Weights of a small transformer language model.
Size: width 192, 3 heads of 64, MLP 576 squared ReLU, vocabulary 6955, 6.4M parameters.
Each number is 200 + 30 x the weight over its row's rms, rounded and kept within 0 to 999. Layers, rows and columns count from 0. The size before them is the row's rms in percent of the matrix's.

# layer 2 MLP down (transposed), 576x192, rms 0.248, rows 415-422, columns 0-95
097,216,162,191,198,201,275,177,143,263,199,190,206,199,233,267,184,182,247,189,195,184,204,233,236,244,214,205,231,171,221,182,145,143,190,124,228,189,207,150,220,153,163,174,232,173,230,200,189,131,214,227,170,201,222,157,187,227,185,219,199,204,186,263,225,234,204,214,151,216,211,171,204,233,225,203,209,176,176,204,201,195,207,220,257,172,235,231,173,233,217,167,210,174,191,237,194
089,193,193,218,219,177,168,175,237,268,178,226,229,199,149,214,220,164,169,164,245,177,190,219,189,196,221,218,173,178,220,212,253,261,238,236,233,175,155,204,172,211,216,199,219,217,204,190,191,209,200,190,209,181,245,175,149,182,236,167,222,239,220,214,214,241,172,209,206,242,255,238,100,239,248,197,140,212,193,232,280,173,198,222,228,163,193,189,202,230,191,226,179,203,173,242,212
096,192,209,190,215,254,182,191,221,189,229,212,186,190,212,197,217,193,134,214,167,187,227,146,241,221,206,192,192,183,248,162,174,178,160,236,165,150,199,201,239,158,240,207,170,152,202,226,127,203,215,231,201,240,221,193,168,225,214,231,206,199,174,243,256,232,215,201,189,193,170,205,198,236,214,204,216,217,236,230,207,172,232,166,199,197,198,181,238,141,275,209,209,188,125,246,168
086,167,145,133,209,195,155,215,187,178,191,220,188,198,166,195,196,188,197,157,183,207,218,193,220,207,189,222,194,239,201,203,225,161,232,180,215,188,170,179,194,223,231,209,207,170,256,154,173,213,249,144,267,196,156,263,172,245,219,210,110,217,191,168,188,229,223,158,219,202,237,190,232,194,205,242,217,232,193,184,222,181,116,192,194,229,176,164,217,189,197,241,186,215,208,171,227
098,216,166,213,191,150,148,237,162,192,256,185,184,177,173,224,203,209,209,210,190,227,181,191,199,211,289,255,191,207,214,199,196,196,168,224,168,255,149,207,195,191,200,228,199,201,211,192,168,233,206,215,152,155,154,201,199,185,175,198,194,178,236,186,197,225,256,196,191,156,143,210,205,213,205,164,226,277,184,229,153,158,205,163,163,214,202,210,205,196,183,179,202,260,203,240,216
105,225,218,202,205,154,196,168,152,233,227,217,209,137,204,261,193,209,220,189,200,189,233,217,161,166,195,210,199,178,196,191,169,208,198,215,195,200,236,166,151,213,204,245,200,242,192,245,267,212,191,157,182,174,188,143,229,161,207,235,215,220,222,169,231,163,194,186,157,172,231,179,219,167,209,136,234,159,179,230,180,185,227,207,179,251,159,201,175,208,193,177,143,166,194,161,207
108,227,234,200,196,176,252,162,251,156,171,213,207,181,199,237,192,177,239,194,198,218,178,165,202,246,218,169,213,245,239,208,185,170,214,180,200,225,226,207,261,261,207,207,185,186,185,164,173,176,120,221,218,171,151,249,195,228,177,194,192,183,147,211,183,190,217,208,146,220,223,190,188,197,252,159,209,203,196,216,192,204,227,219,262,181,195,135,172,195,165,220,232,206,187,164,131
103,201,175,236,156,204,154,183,214,203,255,182,154,207,185,184,218,136,195,120,206,183,187,167,168,165,171,215,160,185,215,166,152,222,173,207,170,242,125,248,103,184,191,211,165,178,177,177,201,186,246,214,217,126,208,171,226,181,201,159,205,229,171,259,181,184,205,252,163,227,202,231,221,198,210,188,215,175,222,197,158,137,251,251,242,261,175,192,161,174,210,236,225,217,186,171,215
# layer 2 MLP up, 576x192, rms 0.249, rows 416-422, columns 0-95
082,198,240,223,221,174,197,211,191,211,230,154,157,221,188,209,166,136,185,209,247,246,129,142,156,171,164,209,224,190,205,195,171,189,188,164,175,190,187,180,178,202,215,207,224,193,177,151,215,108,223,214,209,203,189,154,196,196,199,217,231,211,169,218,227,154,230,207,181,180,228,235,207,207,159,240,175,224,242,250,169,232,205,227,266,193,224,209,153,246,184,215,200,198,158,214,212
096,185,198,217,178,208,236,254,213,130,179,133,234,206,182,246,213,210,183,177,239,151,142,183,239,153,192,133,229,170,185,202,162,198,165,171,153,256,237,157,220,195,147,221,174,213,209,213,172,240,205,192,152,183,203,186,175,194,172,200,210,211,198,153,172,148,253,193,238,240,151,231,236,201,165,154,141,239,172,213,170,180,215,168,212,199,215,204,202,249,215,214,241,214,201,243,210
105,113,181,201,205,178,191,148,167,155,233,225,156,197,180,207,207,192,219,197,229,202,216,244,240,235,191,207,184,216,141,208,204,206,199,158,192,157,233,198,187,223,231,220,236,193,274,168,171,197,230,179,222,193,183,209,246,183,183,237,141,184,220,183,196,231,162,224,204,197,208,166,186,191,241,221,231,260,186,192,231,253,181,183,155,170,245,154,247,239,213,249,179,196,215,184,266
089,196,208,205,246,261,250,234,217,173,217,117,217,220,168,221,184,208,171,261,200,202,170,198,188,198,248,196,165,185,201,194,242,172,193,139,188,224,175,188,175,220,174,210,158,233,221,244,184,183,146,179,187,190,139,234,237,184,204,200,216,245,165,204,170,223,184,169,158,198,226,188,265,202,242,242,176,157,186,181,172,184,165,199,223,204,236,219,236,217,214,240,175,159,208,261,171
108,152,218,180,183,197,180,172,173,196,197,205,165,258,192,186,186,246,161,229,183,158,205,173,170,145,186,213,252,172,142,193,212,202,223,188,198,201,204,193,210,216,129,188,232,294,224,220,169,190,204,136,176,192,194,170,199,180,225,215,176,192,212,151,169,193,242,181,242,238,210,187,244,193,221,239,186,210,200,200,213,204,205,193,199,184,203,204,205,198,227,179,223,178,185,217,164
101,213,208,192,214,186,268,213,187,207,191,234,157,192,224,255,200,198,160,186,164,153,249,204,179,177,196,251,167,196,199,190,223,219,203,253,167,214,193,202,232,228,153,166,224,200,206,188,245,172,233,175,227,249,205,207,210,239,254,223,196,260,216,118,188,236,152,191,160,230,235,208,206,243,152,239,204,190,245,220,145,204,218,232,236,199,229,200,191,176,242,154,214,180,242,257,214
108,204,202,179,195,220,186,146,174,208,226,135,146,193,252,200,162,177,238,212,224,160,198,210,225,235,148,222,161,151,147,212,157,255,220,171,259,235,181,181,201,202,215,217,161,200,198,213,219,252,160,291,171,209,207,190,162,180,256,201,230,185,181,152,213,244,235,215,214,198,205,245,210,167,217,196,218,198,198,183,202,158,211,167,175,192,132,200,180,206,211,209,168,210,156,198,144